From a checkpoint of a small transformer trained on Wikipedia.
Training: a variant of Adam for these matrices, 7787 steps.
Each number is 128 + 24 x the weight over its row's rms, rounded and kept within 0 to 255. Layers, rows and columns count from 0. The size above them is the row's rms in percent of the matrix's.

# layer 5 MLP up, 1280x256, rms 0.0744, rows 1252-1276, columns 0-63
size [100 103 103  96 101 108  98 103 104 102  49 101  97 115  39 107 130 115 100  98  29  94 101  97  38]
[[129 159  99 160  94 132 128 123 110 180 118  82 112 128  87  82  86 117 143 119 116 119 122 135 132 133 128 158 161 115 115 110 144 130 112 132 147 138 155 149 131 158 145 143 105  96 111  90 135 128 123 122 137 125 124 110 139 132 122  73 113 181 144  80]
 [136 210 154 137 124 132 100 136 111 139 182 156 135  93 113 123 140 110  86 121 112 141 150 112 113 106 120 119 108  76 104 129 114 123 102 112 111 105 105 118 157 121 140 135 153 129 138 134 126  56 106 139 118 146 120 140 135 122 161 142 145 131 115 101]
 [169 149 118 146  90 119 108 163  82 133 117  90 127  96 145 124 122 116 126 181 166 114  87 101 127 163 139  71  99 177  85 137 144 151  95  96 154  96 125 159 134 118 101 118 149 123 112 139 142 111  84 112 110 118 124 116 117 122 179 150 141 188 145 151]
 [135 131 142 146 133 160 108  95  94 153 191 104 133 147 118 125 119  81  99 130 127  97 143 138  96  86 161 113 124 106 123 136 108 122 133 125 129 100 110 112 127 159 147 137  88 153 104  79 108  77 118 139 120 128  93 101  98 164 131  97 144 106  94 167]
 [103 149 136 181 121 132 160 109 112 150 154 164  95 128 115 106 129 150 125 136 136 145 149 112 138  95 127  94 128 136 121 152 138 112 130 132  83 107 131 149 121 102 111 128  95 146 115 136 113 114 123 131 139 136 135 155  92 119 189 162 142 126 142 126]
 [130 132 105 135  97 140 144 153 141 157 130  99 123 124 111  69 109  97 119 149 107 114 153 120 132 124 133 132 165 127 110 132 129  93 119 126 133 143 147 120 132 122 128  98 133 158 136  91 105 121 102 133 144 130 118 133 134 173 138 131  97 140 110 142]
 [116 117 134 144 125 137 111 116 118 159 124 132 117 151 130 128  91 125 100 129 130 136 126  87  94 100 143 129 117 152 117 126 145 111 157 159 127 110 162 137 146  93 149 150  93 153  96 163 107 120 132 115 134 105 146 121 121 126 161 127 116 158 117 150]
 [135 130 156 133 111 123 101 157 146 151 159 111 126 128  99 124 120 131  95 121 111 120  94 138 149 131 152 132 130 140 144 127 124 113 124 126 163  84 114 129 119 159 140  83 138 120 164 114 134  83  85 129 134 180 145 123 151 118 144 113  96 170 132  95]
 [161 137 103 104 103 100 147 140 122 187 131 148 123  90 114 118 113 146  76 131  98  97 139 125 111 107 125 124 115 110 137 122 196 116 170 124 107  90 164 148 145 124 141 140 135 144 143 126 119 101 152  92 103 118 132 101 128 199 176 143 134 126 169 160]
 [127 131 156  99 104 130 144 133 153 103 170 106 116 123 122 112 144 117 119 126 163 124 133 158 108 133 149 137 141  78  84 124 156 138 135 131 135 117 123 142 115 127 118  88  68  93 162 117 134  66 101 102 115 155 160 142 150 122 126 155 152 144 120 158]
 [115 167 135 147  95 136 117 170 111 182 170 116 111 120  97  86 128 100 118 142 114  89 132 107  97  84 181  73 135 117 121 131 173 104 133 140  99 180 132 137 141 119 158 109 130 125 131 133 114 105 110 143 170 132 116 134 144 158 151 145 138 153 165 119]
 [122 164 137 120 104  86 113 137 138 136 179 120 144 130 120 110 135 127  67 149 139 122 155 120  98 150 145 116 118 164 130 107 122 148 133 127 174 138 129 101 127 140 138  91 144 144 142 136 141  97 144 118 108 130 144 130 153 129 152 110 144 113 181 121]
 [123 140 195  93  89 130 113 130 158 153 129 124 113 145 110 136 121  99  84 137 151 118 138 138 125 117 152  86 143 155 126 138 131 123 166 134 140 126 102 135 137 129 145 102 177 131 178 112 108 153  98 128 144 145 176 168 130 120 117 130 120 131 130 121]
 [123 160 118 122 140 116 167 119 164 137 170 101  76 109  68 136 127 111 116 150 153 141 134  85  97 103 142 104 196 128 144 109 106 154 152 143 149  95 160 145 120 129  87 130 142 145 135 135 125  69  76 158 125 129 142 148 118 126 159 113 152 125 121 127]
 [108 150 125 176  69 108 125 124 120 173 191  95  99 130  76 120 140  71  79 131 134  91 127  96 112 132 141 116 175 133 115 115 120 115  98 122 122 126 116 130 148 110 135 131 164 141 120 115  92 119  91 150 139 126 125 141 125 172 126 137 121 163 143 164]
 [143 173 110 184 109 148  71 144  87 148 178 111 125 163 120 127 140 117 128 174 110 127 133 148 101  99 172  93 165 102 105 118 125 135  91 104 160 111 174 129 152  81  97 161 145 127 118 115 129 127 156 122 109 154 142 150 112 110 164 127 132 156 134 125]
 [102 148 125 121 134 153 129 110 126 117 132 139 147 110  75 148 181 115  90 132 139 101 105 134 112 142 132 114 137 116 114 122 124 162  96 144 117 143 111 123 169 114 119 172 118 138 119 141 131  83 159 152 139 104 148 129 145 112 113 117 112 133 140 126]
 [138 173 128 137 127 125 144 176  96 156 129 101 148 120 121 131 130 141 115 135 124  67 139 129 103  99 145 115 127 102 123  89 130 137 117 116 140 108 151 138 176  96 139 115 147 104 125 111 129 115 126 133 135 128 114  90 163 124 143 113 148 136 136 127]
 [112 175 147 147 121 178  88 153 118 107 143  97  90  97 107  78 100 155 144 118 179 146 116 116 130  81 142 107 136  80  98 118 134 132 113 142 120  88 120  98 140 103 107 102 160 155 107 123 132 123 147 102 100 108 121 138 143 146 130 117 115 191 119 129]
 [120 127 133 152 121 142 155 150 134 170 127 114 138 130 124  44 132 124  93 165 135 104 164 130  67  93 122 138 148  95 126  74  80 147 123 137 156  97 157  99 140  79 141 155  95 130 122 112 104 110  95 147 144 146 135 119 146 118 190 160 132 147 146  98]
 [115 150 121 134  94 123 116 154 125 155 159 114 119 141  72  72 133 124 128 146 117  98 128  82 101  70 181 125 149 107 118 122 138 116 110 117 128 120 137 146 175 115 167 112 135 131  97 132 112 105 121 166 117 145 138 132 134 140 120 123 125 144 136 137]
 [136 121 146 126 134 157 123 118 137 154 115 120 166 163  97 118 142 133 117 156 123 128 131 120 122 128 174 158 139 132 142  96 118  95 152 151 131 110 113 141 125 118 162 107 128 168 134 111 118 126 137 145 146 174 174 113 125 167 115 135 131 157 156 154]
 [142 146 144 148  98 128 128 114 139 126 105 131  97 111 113 161 133 100 115 144 129 122 149 131 127 120 130  59 123  98 153 134 133  85  98 114 148  77  98 110 141 126 160 149  94 161 147 117 131  68  87 126 180 124 131 133 129 122 178 109 161 170 134 119]
 [133 148 104 140 110  77 124 140 149 193 182 131  80 108 128 130 123 139 100 115 107 136 162 113 123 160 134 123 141 117 130 109 146 136 136 109  83 129 137 119 152 148 109 115 146 138 115 143  97 132 127 106 172 151 131 164  96 129 107  82 156 121 129 137]
 [114 151 125 146 105 143 131 152 115 162 133 100 112 150  72 127 127  92  78 155 118  45 123  93 118 104 143 100 123 113 100  97 159 163 121  81 123 140 135 144 165 116 172 160 147 146 117  90  87 104 110 142 117 106 131 132 155 143 132 111 116 135 144 118]]
# layer 5 MLP down (transposed), 1280x256, rms 0.0705, rows 1252-1275, columns 0-63
size [103 103 106  98  97 104 102 104 107 102  59  96  93 112  29 106 123 118  99  93  25  95  98  98]
[[129 134 114 170 125  72 137 108 110 138  66 125 111  89 126  86 116 127 168 110  98  94 127 130 102 159 112 134 117 168 136 120 133 157 145 150 137 135  94  94 112 109 119 143 109 138  74 134 127 110 124 144 118 137 107  96 108 142 136 113 118 160  90 141]
 [141 105 127 139  98  96  91 137 139  78 152 128  77 137 141 103 130  88 122 181 166  87 122 195 108 116 117 112 149 142  85  98 120 138 125  99 145 184  76  59 157 128 114 112 129 127 142  98 143 116 133 137 117 182 108 195 128 129 180 139 157  99 107 115]
 [151  90 124 133 164 119 125 128 131 153 115 100 104 121 153 132 132 130 128 157 151 143 171 134 208 133  90  76 108 152 105 133 113 144 119 163 130 100 143 131  99 102 116 182 100 124 181 112 112 128 132  82 159 114 120 120 127 150 124 124 116 135 143 110]
 [ 84 135 155 124 124  57 138  83 146 120 106 158 143 126 107 149 163 156  92 181 132 128 156  97 121  92 119  97 140 133 123 132 149 158 118 114 151 117 125 146 125 139 156 159 146 119  98 114 137 108 110 122 120 127 151 121 123 194  90 147  98 156 106 124]
 [136 125  88  93 159 181 155 142 126 111  97 152 123 137 100 110 126 142 116 150 132 154 105  71 112 138 116 108 106 147 105 116 140 151  94  91 165 124  76 100 120 128 105 125 151  93 152 150  98 108 103  54 131 101  93 143 146  73 123 115 108 144 133 145]
 [141 161 118 163 102 119 161 136 115 110 129 124  96 113 114 107 111 135 142 173 119 157 152 127 103 110 120 134 197 120 109 144 112 125 116 126 115 128 103 129  91 116  99 139 121 171 163  97 132 111 123 146 144 130 148 156 147 134 163 137 132  99 128 156]
 [128 118 149 121 102 135 123 126  96 123 125 117 124  97 165 163 119 120 117  89 124 143 107  75 132 116 136 114 120 126 165 117 139 119  89 176 112 122 151 115 153 131 144 152  94  62 101 149 128 130 148 101 130 121 104 131 109 141  75 156  93 134 171 180]
 [133 122 135 142 126 122 168 142 123 112 142 126 172 147 116 124 122 127 114 145 119 125 119 130 163 113 136  78 110 119 137 151 107 112 147 137 152 156 129 131 166 145 149 122 148 103  91 136 121 169  69 114 122 136 125 108  90 155 131 119 137 134 114 141]
 [144  94 140  59 124 117 102 117 109 132  86 155 139 150 150 100  83 207  95  92 123 134 111 139 130 137 118 128 139 112 152 137 107  90 136 111 117 106 156  94 134 108 133 168 127 126 152 120 165  79 134 137 138 106 136 134 112 117 136 143 144 119 106 118]
 [118  91 159 110 112 141 164 134  94 105 144 122 111  94 115 115 143 137  94 157 158 158 134 154 129 115 135  95 118 166 129 170 175 183 120 125 105 116 107 143  92  99  87  87 125 107 115 145 116  90  99 133 147 153 112 116 142 103 143 136 146 105 120 153]
 [134 116 112 128 126 189 159 135  79 107 135 115 122 118 196 156 117 135 152 121 124 140 130 132 152 112 105 127 125 158 108 134 102 157 125 132 124 144 137 107 132 187 115 159 113 115 116 137 164 137 130 123 132 130 153 106 140  60  64 152 133 134 113 150]
 [169 144  99 110 115 154 164 142 148 106 103 149 147 121 174 102 115 155 136 152 123 130 100 174 125  94 126 140 133 123 165 106 130 121  93 129 171 168 116 128 143 161 118  91  51  79 142 115 139 126 160 122 119 127 125 108 114 115 150  99 136 127 133 173]
 [123 166 159 119 123 123 129 129 139 113 142 134 141 158  96 141 100 107  78 130 124 121 121 125 103 158 142  95 124 138 103 128 146  70 161 132 159 139 132 162 122 140 132 103 129 145 149 121 144 141 108 125 116 172 104 163  98 128 132 139 116  88  99 133]
 [126 153 103 100 173 133 142 131 164 110 122 116  90  67 176 149  96 124 128 138 113 139 116 131 125 163 163 111 106 117 107 100  87 136 125 133 145 150  99 115 117 129 102 132 115 128 154 109 168 161 139 103 129 154 128 189 116 134 130 105 167 127 114 158]
 [127 146 101 140 120 116 137 151 146 111 122 111 133 143 156 132 131 163 149 146 147 143 130 171 141 137 157 118 122 145 119  56 141 142 134 120 165 133 105 106 141  66  88 135 122 129  94 147 155  83 143 134 138 160 131  97 119 103 115 134 146 106 145 111]
 [120 135 104 138 139 139 135 119 129 121 143 147 113 117 152 129 111 105 154 126 127  97 139 141 154 145 120 145 153 128 169 140 107 126 105  87 203  91 162 140 138  88 128 132 137 111 121 145  99 110 131 124 100 188  87 165  93 132 109  85 160 110  99 132]
 [116 163 163 124 120 151 138 136 123  76 130  87 145 148 120 117 138 112 119 139 163 154 121  85 109 155 110 168 155 151 152 113 127  64 126 148 130 113 139  93 112 139 139 162  86 137 118 131 114 150 131 122 155 128 118 113 104 129 127 123 112  86 123 117]
 [158 137 178  80 127 149 111 109 108 101 131 110 132 121 132 111 139 124 121 123 145  99 127 132 140  95 138 166  78 121  97 121 110 172  91 113 120 142  89 101 124 111  96 132 173 105 171 125 133 120 137 179 131  80 156 128 156 117 137 114 119 166 122 102]
 [138 124 168 102 159 101 138 117 145 137 109 108 124 118 102 147 136 129 162 119 138 106 159 161 114 171 156 123 131 132 187 139 119 161 148 109 156 137 172 112 103 148 131 146 147 118 115 134 120 120  68 117 107 159 127 159 115 153 139 157 142 102 147  94]
 [144 141 170 124 147 128 152 108 129 151  92 110 121 168 132 122 177 186 135 150 110 105 114 151 126 108 128 140 137 103 134 114 153 123  93 130  85 142 106 147 131 141 153 141 160 132 140 108 148  76 100  98 131 109 119 117 140 114 108  91  94 135 115 132]
 [ 88 156 135 145 163 129 117 136 124 105 174 142 134 112 120 129 126 130 130 141 125 129 141 135 128 160 112 134 117 122 104 149 156 109 137 140 119 132 118 122 125 128  99 127 119 126 141 104 127 133 117 135 130 118 164 104 159 139 119 131 105 133 110 153]
 [114 125 141 123 167 142 132 112 125 134 170 177 166  97 128 158 106  89  78 124 116 105 123 138 130 161 127 122  89 129 104 115  83  90 121 158 109 131 176 134 130 103  82 136 134 131 149 133 161 161 139 106 114 122 125 123 117 137  63 135 154 104 163  97]
 [138 140 136 125 122 117 148 141 113 124  89 125 144 130 109 151 105 134  86 140 126 138  96 114 135 158 131 161 140 128 140 139 151 127 111 108  92  83 161 196 152 166 107  89 118 108 113 113 113 118 124 101 113 124 115  96 148 136 158 115 157 149 121 137]
 [121 145 118 143 134  84 124  94  79 139 122 146 126 159 133 102 113 134  99 135 142 154  93 169 108 104 148 110 113 130 154 129  99 109 105 130 130 127 100 146 124 116 127 136 143 137 168 175 143 140 116 150  91 102 138 102 175 123 146 116 100 100 138 153]]